python train.py --head_dim=64 --norm_eps=1e-05 --init_std_qkv=0.0176
Each number is 128 + 32 x the weight over the matrix's rms, rounded and kept within 0 to 255. Layers, rows and columns count from 0. Numbers have three digits each.

# layer 2 MLP down (transposed), 896x224, rms 0.0349, rows 278-399, columns 0-55
126155076107011168057091057146102105213129126137150084129118136181148054084135118101140088118086122167150097072150195115138104123103140085123164169124143199151151103150
158120131156135107096140082159196124128113079164108118089126150062120104151090133096118171103092162125110124130108123118194132160122133155106148112147122125135119137132
134125116109146125127120137134128109135136130124131098132132116136116115112149128099113154127143119121112124144129108140116097145105137118129140124109106144101133103131
105105116183110084151136042161129072092125112126140052135108100138085163144099131106106124101228077169140181125155130081192110153098070149152129085142174169198149215067
172118109133191095148135122165153120121103128128076107133092105131122117111132166075114150138109104089101078110101081105146080136175091097138164037117143145223128002133
098127114138122121145108150099116113097137139129093131155123137117135133126129135098166127082138099154082119132176093150129145101126152152092117131148144151121123155114
157151104169124099152114111136139131147134184146124138159116161091095108138142138136119114110134140140156138162127148095125146135098125108131160136113118124126117118109
126137127179127144103146088063096058110146192072078076096154081093172104152132123082211121107092133149113137075118131149187131066118083066043231100123082133210140113124
154122095168173118112129103100118173116067116121125130118141124106131105141110112144158133151126171156122146131138139126160121138136158122138136130156151152144140131107
190147129143145122138177145110103115099122151156193102186160156138134071216150110115081038135118121180102171108147097195120142059197179131102109093129072109145149076139
164174064128172160162096129144078110102139148139199085133116161131139117153123076140096124093134055108100080096140156140109066126186100103109088094126185154129135098096
137147106160139121130115088122092131116139118130118118155114118083113107155125151140109125106100076138172136131120134159124118099125128118129098141116152107117165100143
127159120130131103150091130112022100048132095177137103141088149093161163255191138219153191140153144155149163106104098183126155138123119125255142120129191138075119204165
107133141101179154133126124148157091093150097138120089127109127101140138108108136097106126115103120149120144172125106129122133139123141136152127100109125180088145149150
107122158124102156182085088101168129105112059149160084123131135158130138132122167133144128139114127156136103129112128156122186135119134109130133119147166153141114157149
137119130168146132174139195177152100090164132071145114144127104127092183159174125112127157164156146117083126038110120172090127131150158095087106148185140071117087069139
114120134124112146131115164138141109137139135155115095131146135136104142072105117123127116142140125133106159132108114117138127172125131112083117109155145134108128125136
133220241198153187198161092000139151125126205101223124081181122112084108165155078043057069157151193167138139178044165144135019138103178168132147121132130227031138079119
145167112123143103114148127135149145117142119105118128123153121092139142149093131161116131155111159097150131160107143145159126145128109121124095137124123120102149147150
163145081129088135142105081146092110125148133147137158114132120105145131102152106120149180151137116103109121159104096082108156114102141106153170098137066148067107128151
145102149089032150135157172119092180184123109128086169112171120142093142062123124121107196149100191136090086096106116114124113110085165188081143167163099162103185108118
163166149167175073185151128074089178168103189105082076096143016085080143142150109107193108125159094103050144135162099123182115161177091143123087106139079107097177108099
136133149100109103136120152127189112125107079141132150094143082141119083190121110103102168184127175130161105119114134121146144145081083152094093094124206095139124121154
119102155177142212106116081084146099128096096178097122166087134140111185109157177120183111147135114108105129123105068164107080119165142123150140157109115171101095124154
111159075124167210100197139121238172116112101058132142137152182142112131109182181149155106072094112156131105204131144140154091124116103109101135169135171167177123103061
126130132109114116128168106153138115107114152118141136136176136134160143095156155112108136113114114107160134146155146141139152138124145111127128111143121139131120126136
208180185072166087163104129126150128149151152095112157107087168116078174099112107081139204103145058104184091139165114159099101165124143156087159118180094121121153144090
122142224088179127086142165142159107147171105088112194146149151139137135091139174117137094105138094129132094130149105142180105185141163181100070150156143168108160118120
130113096205164081091100182140126118137141140111149104173100107104093165180104058130137127113063151120092136152095115193109139098114153090164125157081081089128097099134
100174120079148072131162108119095143132112171131143133155213102099125204109138131127142129175127141112119145073144118132145125172159109131126167076135132057145091137147
107143123199108118106119106131127099098116125120078194095188140115159117200163090155104143127143168134097166146156194089104145105141100167130125138109098171081079114118
162139126132163187087100096118139167137068079108101097101159098110081074156110122156149070123071097054188131128178135090162120124168145146127068133144081112070179174134
086129139103137138119100133140123151127116110127126128138107146139110138134082119133153080134144133145134129128104125145121108138125112157103094113117163107120152149146
151102173205095066093163123113113128150102213147173107028162213165069205070150123167143151092123162250133136142175107197081113115163079132081109174147116131095127122136
159058218128095072172069184099191141129108089134107176147141097139116107132185079167115113160095112164169118071138112119167101110140137139126113099142124055141133174052
085114128150102104125143129158138149087109065106128142139089140161168150157157139073184124129158109126152181122104099115156100106156135128161126117145104103110086076195
128118134138125113080143143170115125197145131138096099105148134115157162151126090117146195128147137110151142128138094139131156111115127157149132139147123134098130135165
177141183113166102095127097068092122164156073137119148102120093147154144160125133119103164129107195156119188127208173148115104226096142171123120089064183100141060116140
140110130181148144110156090159131117110134112082126139125152137138158154129124177079099174122148108161155148117122131162132125124134109187119171151077100123185114163169
139124052106107101170108096176101175146183147127192094128129092112057088136143179179156126134114120140143118146075121124236137092155174121104087200179152142159092065159
141174132088120112108142148114173122117092140120137124145116163132150094124164156090133097109145140114177087115102132078139132120151138091096090165125155121155147103130
120131139132141129108117093133129109148117118160130101122135116128109099118108108080157118140155116140136100103099151125123142153136152156112102129140136148140136134101
128133136095150134101110126133128122113117152117103188168130119135085130122113142117144147090144106118106121084133095157109088108156146133130160118166106142127090154130
111076078092078175094055057120173106122063127150159120075142183117159060198187164129060181148115133027126078159119089085159054166149134153129108123192137146117143149129
159181144104129134119177166075157076167052176139059124078157079097067104111071159102092032132089062129185117111111173150196163111107125113110128107038206141087204136142
171109139097104129182108125057108130069135156108163154050142174076119098113170122161169160136136154132057124125136153124074092155213128121084124159168129174067141101095
102108127084097041094086165155080114197122107110171111096167084150068108129184154099089203177153083165127138149090107165144121116064101169109175137129110181081192095096
105100152150105101144123154130142124131102156105167172094111186168183061158086116121112148167169116112108092137129121100111175126110129169121150133091143140134123157141
161169165116167179124087134104076147101089113092112146160179098133196176157100087105207099129052087123159101099143179177082062121130124173135175226182041113080173185130
118144135107097131131154152098102083111129094137119057123096108173169080135153117130116146153120143145121166102202125099097147148130129128185110117092081073133125145085
077075106109087127093092164132109124126128115110146120117144098171097134145124133105134149156160132100157125106096129082154131076158152160131098149130126087132161176143
176080076112203179142133122097101199099039147074054183110131103112128177158092075190120220096075145103161086142205103099109100133204180133153068098134187154147103092196
150139140133156138165032065128117089129130122137069127123137162052129174148140141138172074089128115139099087066124099154120045159121143129137095178159156143129144159090
146137145204161127152123098189080088115083133134102125041134163099114191118159110120145150142109125116088169170168140138105100109149151169148113150187078084187079171122
131172155166089128074151146195158119099137095116092129132133162193202167128118105106167123131120127115102171150150123159125154134096138156055120128097177115133084081147
070106162119105159126189042106130171142152164071110123171178116151147159136163128151142132090149145189063123096104136145126096115108172087168127097210093124121074112097
197091155128135193147101210075176086126167129144115103087133152126171079157171175123079156081108100159155032127184158172131124088157180154107170070086117135111158109069
116209131162154184144148084080142157055207158128157139129143213146046197161190149119143137104177163135125111131112059143101142166143161142112126152175197137104154124135
170119164210078093123074072031170183104088163056123145149096072113176121103176181121161005150085054078081147064129163162082148171108158060148156113160095114138152141147
130169086095128081117128176124196195109058092162106102134166103126154142172110119135107065214089101095103126123137114142166151151080139096092128145144124123088132163117
118125180119143112136091061155175124104139105109115164135219158109041128107141051060181093110161103119127121132138149149108097164125108149071084117125085144094070100136
134118167103117118110155184141137155162089105159154129083135139105124133093103078107073159082162137169117133155098093078123155158083146108132133116186144132178172107109
129155098097100136117140108134137178141160123104161131157127094134141138130109152149106155199095141140115168119178140143098126102141102152178128175150121058119104130164
134124150090112144153110104117057127171157153160134185143153129136093164106124099133125107143109144101073079133157137118115086094142112048167179153166134093151172194143
127128145121138122120123151132137088100132131130136136134137172122091124140171097125176131153112136134147136114171118139138139129132093067136157129136133118126159110128
134118124117128144138120147147109114122123127124151113124095127131138153124134125121145122126120098113105128110144130123114126125137133118127119109151122106133126146130
126105129157080143143115155139119151166106110149106114089031112115114115080146164143153189203087170162122110165120117150170133132090160107117107137061099122141132105150
116107097144174092080114176076182055101104104100113071148152115205161112170138118177150177142163137149131201209172039123149096144062153120096158144120101123149126145088
119132115115145092150147124150123124125113117135132133144110124135167149123137111119118168107119123141126133161116089113101120150139159142121088101074115101140128104159
099146151131130119123121133128114093113122082113087115119140150130129147104123123123128143152134151159173156150132129130112140162117070149121151135105098158152133132163
098160130087161111172093176104128134153073102088112120093117120128104142176181159113097080139164078122103144159087144081068171108137134144164158166115143073219158093098
140120179129133046175060179133175178211129117149107027126155161101115120114147147146119175145104119120139179130193104121137088213124150145124050110158180123083103092094
071209123106123135126110068098089180026116135123138143109144085136118119178163151116141173138140113144057068155128153116147109130106119148187110090083139111086147128089
132068146106100109156122107175104149124120119127165120134115166106078140131108096116096186169098119139081118102131082219060100211082133204174111098188129129131122135164
207137061140126105081185144088088117120012132167163138114150190076123105125082082108126180142164157128129135111144140134119072110139187137203138103141155119129117136160
097031187082159103151110133158155150166122050153139057172149160082071128094088153103147196146155124091089047142119042143120054180159109153162055097114156157131122133124
135113126132151115091054165110043173125079172112125105215174146149085144103156134161183054066166144141164110118132132105168056054222146117104111180092094185086176193122
116110089127136150128159107141178124113153105140151142142101104164140143163158117129151094119109117133103122117130111110142125094162178146124136106095063109086106092092
092144143141125146056227124163165054166110171141065158159128127141174172115139147126147121069148124101160081162148181110130119120147151169116149131163101177149160112141
122149169077060101143155131119017086057103195056075157110106111124081180133099099118146018126203164090125147165090170153181149147121119086152067086077152104139160176125
113132072032161111110087129130066089123153204096079082159155140166161025158117132158100094141093109169164112080148126156136136113074192090087000133111093168108127097133
155168169174176066099154197098126188165106067179182120070118120145154072137071069155174121068097186139139142146191190168096179073117145154094086102139103163108162104155
098080141081075123148182124208124091055131158159192167172086120150118102049118168156170150179149171145119126167129145227084109141152139176152143067070152129087128067113
136111135137100106087164127157100132158066110150085122121074151090168132171134137184147131151095136108138152115092149088138130182129152070125188091076156085115063181073
141152104122056233193184132153161119255088006150155111189163122225153180134181166051112060120155156235159121088082131115067178108056118194109058050118091110045107073093
178152164135134142108130110109054118167157104081027086144152151202103128147131207112114115148084133166055133172140132159107121161068162138146138140125096139077145089046
157148151114116132110155122132140125110134123174136154158121148114161095146105129117151174160127120121130129151129125125128092125118138130110108123139144105141124134114
104097139164161140120082086093113140100130177122148091163100130134153147128130120121167091121123089138136110074162153089070170131167134098149162097098123114084147155107
174165089098189140158139190083055099139157163173109100121138068173131159195112133184155152115102163154071099091123090147100123122123159158149152097117150080151150080122
110090198149092075107124163146178108149153185144112078156104107120162094127096199093134130179187124148192106142134099109171099081110159165175130161125107059141105162130
075098057117166109146198005167143093129197113042143108176085032153145102156095086075176119150193099107217043156076121156181109176061126185204127183097106064083123084129
139100139159134152168117138128121101111149116120137157126137131166114159129153120150124112146125133123139141141119133128110144129107117140113132100127126128119138103137
164101146093185107127125116089137107187115147124121118142124137135146107160090124136107133105152097094164135120133138136170117133144128193139118155188158112139142111103
137123117142166134128131097136126095123128128135110094142148088114106137121126132125161111107127137131113137138141128115133105146119151118156146127109131124101107110138
073097154134096204171103132137083168113151063196114064135142130100126104151171144081164141151084128102099059124174067112100051114123135182080124067101149158139147131172
105121075114196095165167138042159194103090050126144109154009089226121109203113100160122185194089145123133126100164098117121198180132099160109126154138044102086211071076
127160185130166156129121122135126153141086139145150085124072133172156143164080108140092066118115127153123106115165117084185139055120151163111151161150081136126151121136
150106167136112195110132128122154129087085121124155176121148091115131078156176106111166086109108200101068064076149151117092159062167137124041143175134190081116155097094
129127136153102130189131155128100151132133097108111139150106125126118153138146119151084148135150125092136133150116134143140142148107115107107101118096103111156141142165
095132124159100144150146137128152073151085189088111159154179174134155147115122103093075112140127109136128128144083137092155128083205140172085200200243094185075078089166
066168174095165213124137105159139069109101133137118142174169118182117169179111160081148144130090102090163077099184064099129044183170150157134108143142140160142112126155
131133083115081037144196104177050123136193098148171141161163151128110160140083132143164151141147131070123085106127078129134083111162150099114127143118147114101148111145
104146114110148108129101112134144143143105146138133115133122121167137148096141125102122148123134137123133102134110141139107136132115129065126117145093117101109120080131
097131142091092068174148130116169169161096084182103147140107146188140172124126080144133128074098118082170160145127071041133131162173119068089164107190152160202192161183
084119143163156094135156202128161126103115120149097197186105131140179107091146130151051154047097115195104164133089143149193166122076101145139138156107103117075099051097
131164054159123089146075151181082085187187198091133037152080100144188106124105156130160183096186045118145114163188102211135124132130131075097095124101143182163127162081
086088106098086143191111122149132127080104116114143130057113148094157178086103096150132179118132143074187135227096186105185154175063132184148070188103155089156075119125
233137167105077096148083131127097113072069108158149071094157163113174138167156126157032152157058126103110140078082100138097156135139102098132129132072085129142121117160
122151115126138126136155106120143086136173134136135112173115157073149187150175130116099186117098177135040094116130098137061096177115136130141115133160096116083150159147
094152121104185113056078166135126227040097227200130109154111071120104179090122143145117105077182079114121109194149152120170178123130157122099093112044177092153205176128
094137122113101140134115119146134096165144134084151138102161115155140154125114118131121148144114150145144135118119119124085153144121110126132113108146121130100143125121
139089100107108126053132117171137137162104136099147136153148136142108131130138137134120137100156149135128142128173079092090104139143125150126137117138136124101106123116
104135164108109117142152123118147119121147122115149111089141117143145126143153092126121169138108166121140120135161080134107113117123095111124152132115092130097142125126
096159131127113132150136116155147105156162112165138124077155124145163084190111107149115115121126145144136129127113116109118137139072145117140139136113095063103105110148
085128136058139141157130069134055101148046164220125178071153207191160151127091198133113171132109115053158149033069074065155093183070107049171012131142112111106137116138
112117255010118084173129186180087144108152193149130061202186173100133161099092133204117099120099139135128171135103093138151123134132100144161078113131159099147125075109
080157122169124097088140095117170167121100179143097115160133091057140121135119056133135094170165114103091110093159149068165176108176110142141093155165144202165114153085
131106161167097111139081104151191224037163136165139111113098089092135140124103177129077127161169131106127113131108149140141146108152169144055133112109122126100157126231
119154128096115109175123108120125125131154104143128113102146116141148124129127103116132139109126150115114126094119155158138165123115104091120109122142128129158139145143
137125119154133128102156118074139151166132159091149177117135111111163114140143124110105118128138150168129134117126095155093128128124126121156104129113153140117115126112
087131064097104100104147153141138128107153136122121134150072109136138085121144154133140136131121133120081122132133173138138160160155135158146101127098114134101088133144
153118075054138132121077080196179150152177185141153142074109121107113102114135152090112115097127095163142102101153132134087087099160116132116132128153104057129187107168
# layer 2 MLP up, 896x224, rms 0.0393, rows 279-400, columns 0-55
108148106101105144126173181120061149146143156143181125127147150138134117097145142122160094093166127087134142133157184098063141076106131093141096133077122137150126128135
107103141108089174147139139142119123108098124105133110116115128146147108107097137107144152130097121138135103110117163127120166118101102133116109104134143105134135125112
170138118191163089104063060126251164107132076130143080146062077170050109160075182075133182071222059153168181118178120141182074091105122082066037108183202215169144159110
089149155173098094173094140144110169120188110171189140145101079195172238146138164140114031066148096091187241086104143139143111076136097146065098165100228169136079153114
160128092110132130124086104138141107130114118139106129110124145098134102106119132124087129157144111112112137147112157149131149114071135098140130135129148126111094151135
094158106117164155150107122128081101119087108074126147155087105165150118104123135154065142148166104122131127152124097194092103128149104101090111120112152129138176135151
135164080135142089149147188216080121069190141190081094008153101153080124070167157121151132098104106098088113114101153118105083078150113114130103123108121163159167081138
104138157095106106156149108147141105113152116125156123146103118142150151120164122125070153114140118159125132139130132151119105133110098132119117164107101104105131121118
155099132063125162174142170097118114135146070144096106122170147059105139145108190087108090083180133091157162154095155146184073194188084159177152145146255174143099068181
195102123133177185144181127186085120095140102189159092072119138124106142098121147059113128083069084118112156091097135149091161120166140123118109139160067094171155132148
135159156101151124149134130139162137127101096141130135112145087151060151132129105165112136143122154180155087111120145130127146129136120117188094152166128132154090115122
150120097123117123106131153138159210089154089074134094071137091122123149183052087129131139061174108123109189168118063138111108137175119168111172140129148128119150177142
151097157177146120111120126138105132119106110117126161138164132179135085116181135114140163122099133148118131105102141119114078077114115092129122126123108136146127118090
164158141124177137103198137111134145142116116136194098078094152130133127138119160071140113074119110148165100123161153132146135111143085146118134129125089132108090102171
146143133151112132131140151148153150186110141111124103122120151135127116136149097168077119122141145170127155106089130132132137136128135121162143147184150147180063151123
124134150145106098127100144143109097136091093114136143127124158164128078134154123148137152082102082128152139164115153141116110086123131135097141129124161126161160133092
183157110197122173118220083178080139044180123111172099128152069090104089120191145041052040181131137171204178162109137175148085135153041062000173094147105156129144111189
120147170126098119137143116129127142119128084138123146116120138164089142113132158099115146126094102166098106111172106134073115106145145104134142120109145121152122116112
050150149130112102126142160121167165158208127132152117092099114073139122119102105094166102133151101196140134120132148074183112124145154148123141135114086083156154084076
120161146137139101177165120112132072137050081171096166145137169102136133143141121127113121105154102126163218150193099087080096117126144140171122192111101144134157169160
085127151108128150083190142145178123082123167130165180096175080162122144132167140148148056178109081227077125141053133157142133121106106110109153146193184064152048147181
208114133172122056117118143161117140062116149112138134090149156179114113115111093172129152157127109135117139154185095108135112161180153119123120134108114118136171097088
127146130121099089049133185173111113114125133142124075095142051133198116085149101109168139158147116082144124135181143138125133063121129117163132113139179118100078110156
094144131117138124127214043181144190153113169148148124126094079133114128169173179145137082161161128170153163127127112121108143140062166165117055131131174079178081123095
150099139148138115138103141133132122140160147130142155131111134153132134115143145102155132120132132125124166119115111144124102149119105137094115186107146130116120150110
180155160074110061134087135080136114107147154134093159174115141174210091140175083136109108146102099088108095114132148160102128101146082105150075165166088199135078159096
086125112083099176082115188135157141169108191161109061097167030105049143112105071150109185097113133089119165095125104217149113080134110097093140056137181143099086083116
121172168089131122177104138138108161116086058153087177082168147157191130091131123091088138142154152116108152157167101158142134112160109113062151123131182124114163163088
117118165156110099166118161146133068122111130052096116064147147126106080105122103114142106122096156122153139102149063121096112104146124143102198173100164108132089174117
121185136125115109163128158113136077139129129193138156094091075013139148081158192074176178106065107173099160148109118104050200177090136135113135113128181159198103136094
141104175120108117144110137192120107161110082104133106174142122177058152174137144120108124099126074208133149230185083119145132132140103101178053136129088180155101112126
159152156162114111140133127144121117128142080126115107138139142142147127125140119123110147093099122115116134131151097094117115141139119118133164090114161135150120112114
083161190130123098058099122132168207151137161161070127141101181133130203138191129178114114117090069139148108107190151132120137179125089154190019094124145205182181090165
148137157045135113147090152139098141156175128129185132134067149158193077178193068061102168119154099121058082145150145124156180167093136135133117159119121144175115148078
120114118063125103136155114143099173174149126112143151152128077097095104046139101115117144107119170117079092149112127140130129107151128130115118090073098097086129143104
136170190077087163119106114132161176080121116130141179162122145147146091089109133113140089131103133126117132140125157141161084133168099165121127119146160124125135156113
149147133138099105140085165175085141142142083146095131128117128129134156091134188153098170147146092139081096140097137139104064138172083171159077141131120163143116161133
129130159109199158087116156123142193135123109086162139115082129134100112152145100152164135147215085106128170127111139173138100120116127105099104083133151163107106140115
133146162069165143120166163115176159122135036132132066127127116102070106157142123117066159154097168100164060156146109113106093014171093127107043111131109081122157149180
154147133107175108128154134116125128149159083123101135180144155090085100123121145106158121127099109091124156142115079146143130141133083128105163110155148147141080115163
110111145114146112124132147119138136138139149136110138134128145111125136140151116147090128115150117121127126204134135143129121111139096098124151167104105097141121130143
104119112129113117111102152084129127176099112122115110065141106149124107112175110106141110105138137114125131121152159137122149128151087124150094134132196128158158118155
128130128160042065222120125093179119106159148213119120061148122215187123120171124097129135193114144205134181148164098156160071155114085147141066170084157100152103116066
107078134171165159067142121130170170070176103071193167133090162125124129110130050083114182109192115084032176103103074164093131115130112177151170157167076202130076090114
187084151100152115158110184124164120158075127109138121170079162117154117062115198174108127100110110047198076094143149131154155136122110201143178085107173112166122123125
079145143096137105067079213171174178103152126140117133095076135143121105118170133174091061120135038068041103128094134185122135097133147122161040109050190108168097161114
144131143135170108074139142106134113106130091116159147098187098122124135122151217144111141154135132093089101137140145106106143138128113094092134117144156119090141165134
176121146083159097134104096172141171136113109130093142104142101115103127146123093178116135118103154142164233145070221255133103136116099221162027176200151119113131091126
106160115127144157145156135147140124170122121160177118098166110098113101125084095113077097137158087084144132118113080124088150127120130115097121112133117104169193122192
124163159141156144151079124100147130130078085146153126082127118109142104153137189119135122124083110145143127081173138136150112096158116117141158167142141105162086184142
169137118140177179121080150117193135192126236125096166054126137183148185142158178059023181033145169133139133149047175175131111103162109075133106148070148174153044128061
116099129165124102121074103190158085132051111098115126062107145137113060136169115188123125074113142187100117105116116100097139103087083183066153085094162142141101086083
086111148104141145091102131163099140209133075145119142153130105182133103101157132145134083182162140151110117114177107132149181151131114127095079165130144164099110151080
104115145128155144133133196122124059099081112131118095116101163124165137083131164132119136166094108166186128130136111064098193126125136211219110121123152080187121158117
131148124120138157144151141150184116126150091148124125131128119121154099154149044080175095149094131139158089152106097137158162161085108104178048142110158117164138173097
129125136148145132126094034116157157121137077148162149200110113185089175161176069163170098088170100072104102096098146073153121129083120040075079156192124074152089115077
142118165114147131099183160158125190047131074079128013154113150123082128056111133094055165103053118069201134088162122080151190111135099100060115167090144194145130199136
118131160161122138105120119090122178157142073106175130069148119136098150130156072111154116110091089090213156119116186146157188145108100161193150156142166039135107097073
135092187078165096192128137147117134071115070114128132113138156098091116159083039116147105084166092129121131190146088136115113162166123162090130155132148068151155220101
119055135074148122136071090184072184138104077112118208151055097152147113145148126134151095098153109127141092114127195112171124122101107141106112105045180135124132116094
114160117112092129183091120112114182118135132156100184092080133128157127112171150107131084104172112134127126151138081140151147125175103119148143179135138120132124130102
114125176176143110096143172137098141126058064132168096097160133103119169125097140132100085104094087155126103160138116097102084089149123137120137180147119100151102141109
104132194061150116151133108124130096139123190161052151135105122084144120135117131131162218125137059172133071176117187106130136117122120143102141115092121147145096132064
127135115129147096165148143141122118127130131180133115116069183153115150112126159137119133089130117111128112142120159172137085074082101100124168116142147126086088140102
124140150145148103120129129141136122112124117122133145129116124143119125127132137123114122109124139137142137145111144129137132133130110150140124141114123112126111119104
141152136127084123135086149132172155086115113140173088134091154096108091130173138121152113112153096071123082110157096114072112095161134145080174160090173115119158165177
147134198135184154128177183095135143108146109154105206135148136083083114104111141076094038069093069139164102140063174140144152136097030182121192097093102177117111088136
149109131104134143103160124086133166144172102114135152101118125136113107123082143121165140126149112099139129097152156122145134117140101139146146115106152175129119148135
151121099145090138105105102109156170162094123132173147087136112135143103143144108122123142109183125152111110121125128135118137138096141103131095141125127103092091113109
189167171087143119126116160126183154043151088116126158107065073102077140145148184095109134123118104109192128144089140116157107166189116146115170086157116121155150138154
135133099144216040161188181062108127158100066197119129165098117061130083108140103139124174145117163115123075139135154039117135161139151072144155179071220201221168070072
142141144126162094079184093111205132133129144190154125197095142083160132136093114171181131060150094113073088098159147003142126135152140165066165132103165141127076122049
163132162125130126075133169129143156111129117159137156096110112117154192112143146134069100088159096096112138094124097174089140121151098080124064142128145165140050122110
166185147128170144203152142153094229124125128122132166168111127179134137093073178096109118165120098166124180109143120164089083131106094109102136195127097154175072084138
123112214092124138162134163171078174220073074164135176088139208159073094088131127108095204074137065167177209202110120131121047086133100108114131143116076171132100097081
099186145139085111138150149098138113137134160192113130113072118074130144105151120050076151149121113143122050137137073111133087169137132110088154142119157161135071125109
157123154128126144115099132109161144110142116105107084124173114100102106112129118120142154151131105104132105094140141090091124126116074099136105126156128137166123125135
106119175165131091117158160153065122170159151090123076118099121125100085093079119135167131131143069139084157099134134108129141138130100148089065099133116122112139111208
111103152083111120144131127184126150157047073121172122137094161119131164131150107148072145050088114096152096122172109062041096198116126153125133103109126164133139187092
114177173140100071112132152155169124056169147163113172096089089086139136116142154114112183169165124078148145116138134128059073096170100106190164176123145093115106058194
075140191119110153122104118149166118175163111108135155185123062109136130166149091116095092047095159136110152175157113114094167181091087079145079161129139149124143106078
158048182232147086121126112129118127139087119121148080156101129059104155007119107146116163125124057154113163149148158124131071125159117161154135140178097064142119117137
055135141124145115113139118142105121128133168159127171153088094131104191103157199139087140105117124133040145076115165169138104099217118125165075152067143099114145162114
144085145070097082190109160114091070215129160146136139145134080124145146195156089118123121122170107143154112113156159149104095146107094090135147140107128125128128097147
121145173084150135158164091147080100175145059175160054122196105130112147128115119132098151141144098136164141185132167113085153106136092133149075138142129161116139117099
148113148125135117143136123151119126147140103112125148127118104098126101133144146103142141119128115155128117107128072130147125106138128120094105125098148070137139115146
156102125190140180106155090166072132124142170106172109088165140086049091094111070117122151152120078167116107171066130081178182156149062150195118113113089122154138118118
132130154107196093135089141076123201128114153116162194069082128110098074149055117109141158154167160091197156198170102168124145193139110143157102139115164065143120118139
174157125107093108192133095164132159157131136050132108132194127115177096108063155105058154185177120132093066096147120116123160168125055164106137096120144103155154114149
092136148091111052138107118146102160154130123172164154128124132114136136088166141123078074066143086159115156133133145129159090153059087061161160160088160103166173120163
126115106088103155119135137129141122155096144150139143116134083127152112126137143130118138122112122135134128108136130126129138124150123162129132141152103122135145125138
133134128119109154141166133119141114144124131127138136104125104124105124093157123057156109131097106133110099156110109144153182108123112077114111145119150169183116131150
112126129069111106134117126135112142153116115110117132096099148151146137134108130152097118152131136097128123108118118136119149123131112107099096144113104114162148138126
183052167110148104102104184098164166126055134102107105032080174135195129099067082072120108123180115139128200140131135129087177075139110138138132060137117200131185078117
206197163086149083103093133160129137097128080103138078104181138177092125157182056164150167137113138106093175051107088139091073041170133140124178157097144132128072089128
117156123135139127061080146160131102166117103100144126111182156126095116135162146084146172139168105143174114159135130124116167141145075111121117118068059103159116140078
164081123151178109150111086142153206154187133129078128143055073117209074193146159074123129094165145130163121157062115180118191152010104188186048129156116124135121095193
192124172081129123156169115142118105084135140129108107120114140121125151107110138083169117127113153120103096147127137130126125116123114161129129078139125108139165174095
053116126054224148123118128154052162146081134105121111137127123146139164161094124164086184123147095102138117127145100158134162125106104139166084082094100123117136102105
095093185148168129129183113159140152155104181112096211066146090135160100166156149133145172173142106124158162074207127174145083151118074134123180085108120105151127132177
033122137121127126125097168127092116124129151170172127159123138149126123125103120100133162143098135114120115119127176114148099048118129211108092177162146169148144115144
171115115148114092145171123115099120092135110106125119142142140117101150124092158146130090107135110143146135125137135141102137150136133147103155128147125119140136150149
170190166078166186084113201209160120122117111122193097123144100143130119129155085093093171117098131046141084118104153144085096145070150186181060148130126100103098166085
178106099080111132133101164193132116158153069142133132106125150143114123103135165069118140171146110062107121078138129211106092111152128054179113153082159155120133083175
122143173078153116054075126190129159169163183180144112102079144149155092076141103131182140139164103125145129154107146149143117097131135183074081148101196140091075123109
088097149112150146119092155108151117121149096147139186092073099163116035099167125082074111137133152098161147153149135203120088092135079158139108138116090116153169123116
130144159123168131064164137090180115125138099128059183151164097087117144152110107156146125096137114128133167140145121189157101149192074160163145069162151129152091134160
125143109096120119163111127083120185126156139135145107092084033148151119118103158116151097144115083091102096165141181153129137104122133117119151159162151150134143104052
152175136095094072098107152128122169143111107122134133125145166151143174095094098077100027184108127146132054164164144070175114123113054099111081132094205032159174197068
167101109135127142092156152109106145098113138150128147119118113143085129106157101164128136122113119140116161120129154105116118122144169148152135154120156146106132159127
133127159113168107170156152134093133136162146120137169092134133162133105097162142170121083128133125104157175079098165178082142168101099116123139091084142162129092161108
141123142109160123094096093091125149139141170164150150122152169078115121138081151086163123118138125127099152106131134127160152131140099099127133117118165099160092145133
116129149110177105119169166100107165106102130130148157180109131138121135125102139154117112090140136110098184125135134092130136107207095121141157107119108106175124119128
135180070107159188114083182209161115147154188178135107163090230113035128101160214117103101150100147091025124188190102147104093079068134101122155065094046138064119113167
137149126115155127115132095110140093172106098161156106065088163076081157096187104158128152133123084122116134152172095101123119197104103174146144094070108149128132152142
093134151178197129150196097124104083138097127119123153154101127128098090093126115139108165174136140144156196126089190190120081074106127163113107123100101159163181151111
142153126166184128166185169132137105134085074174123135139073116082138088105166123130077056144161145136114146202147145153127123172107134097095120164128117140073187130191
140136144158149123137164143094151124114124146144156128125096153132111110117112118114095143138145113112129148127114076133108120102122116137161125124128153135158135131081
142084154079141068147118129165105186111125091138129169153093093135119149142111149127122110150137137118106131156124113131146072125130118123086085126115113132134097161156
113149169109101108139138109148134136126172137138155166107116148144137081145159132105088094151144130128148120132138082115081118088096130133135123125110124124097165130085
143093170173158074124073107056175176134110121149153116137146151126138109178177115086155111106101104128155078116102087121097109181149120155174131107116124113102084170155
121070132160126098120177169147080030108075199121160178098110089108171112082052177145137113137113058074071107132100213157120143133150065068139160084156038081140146112071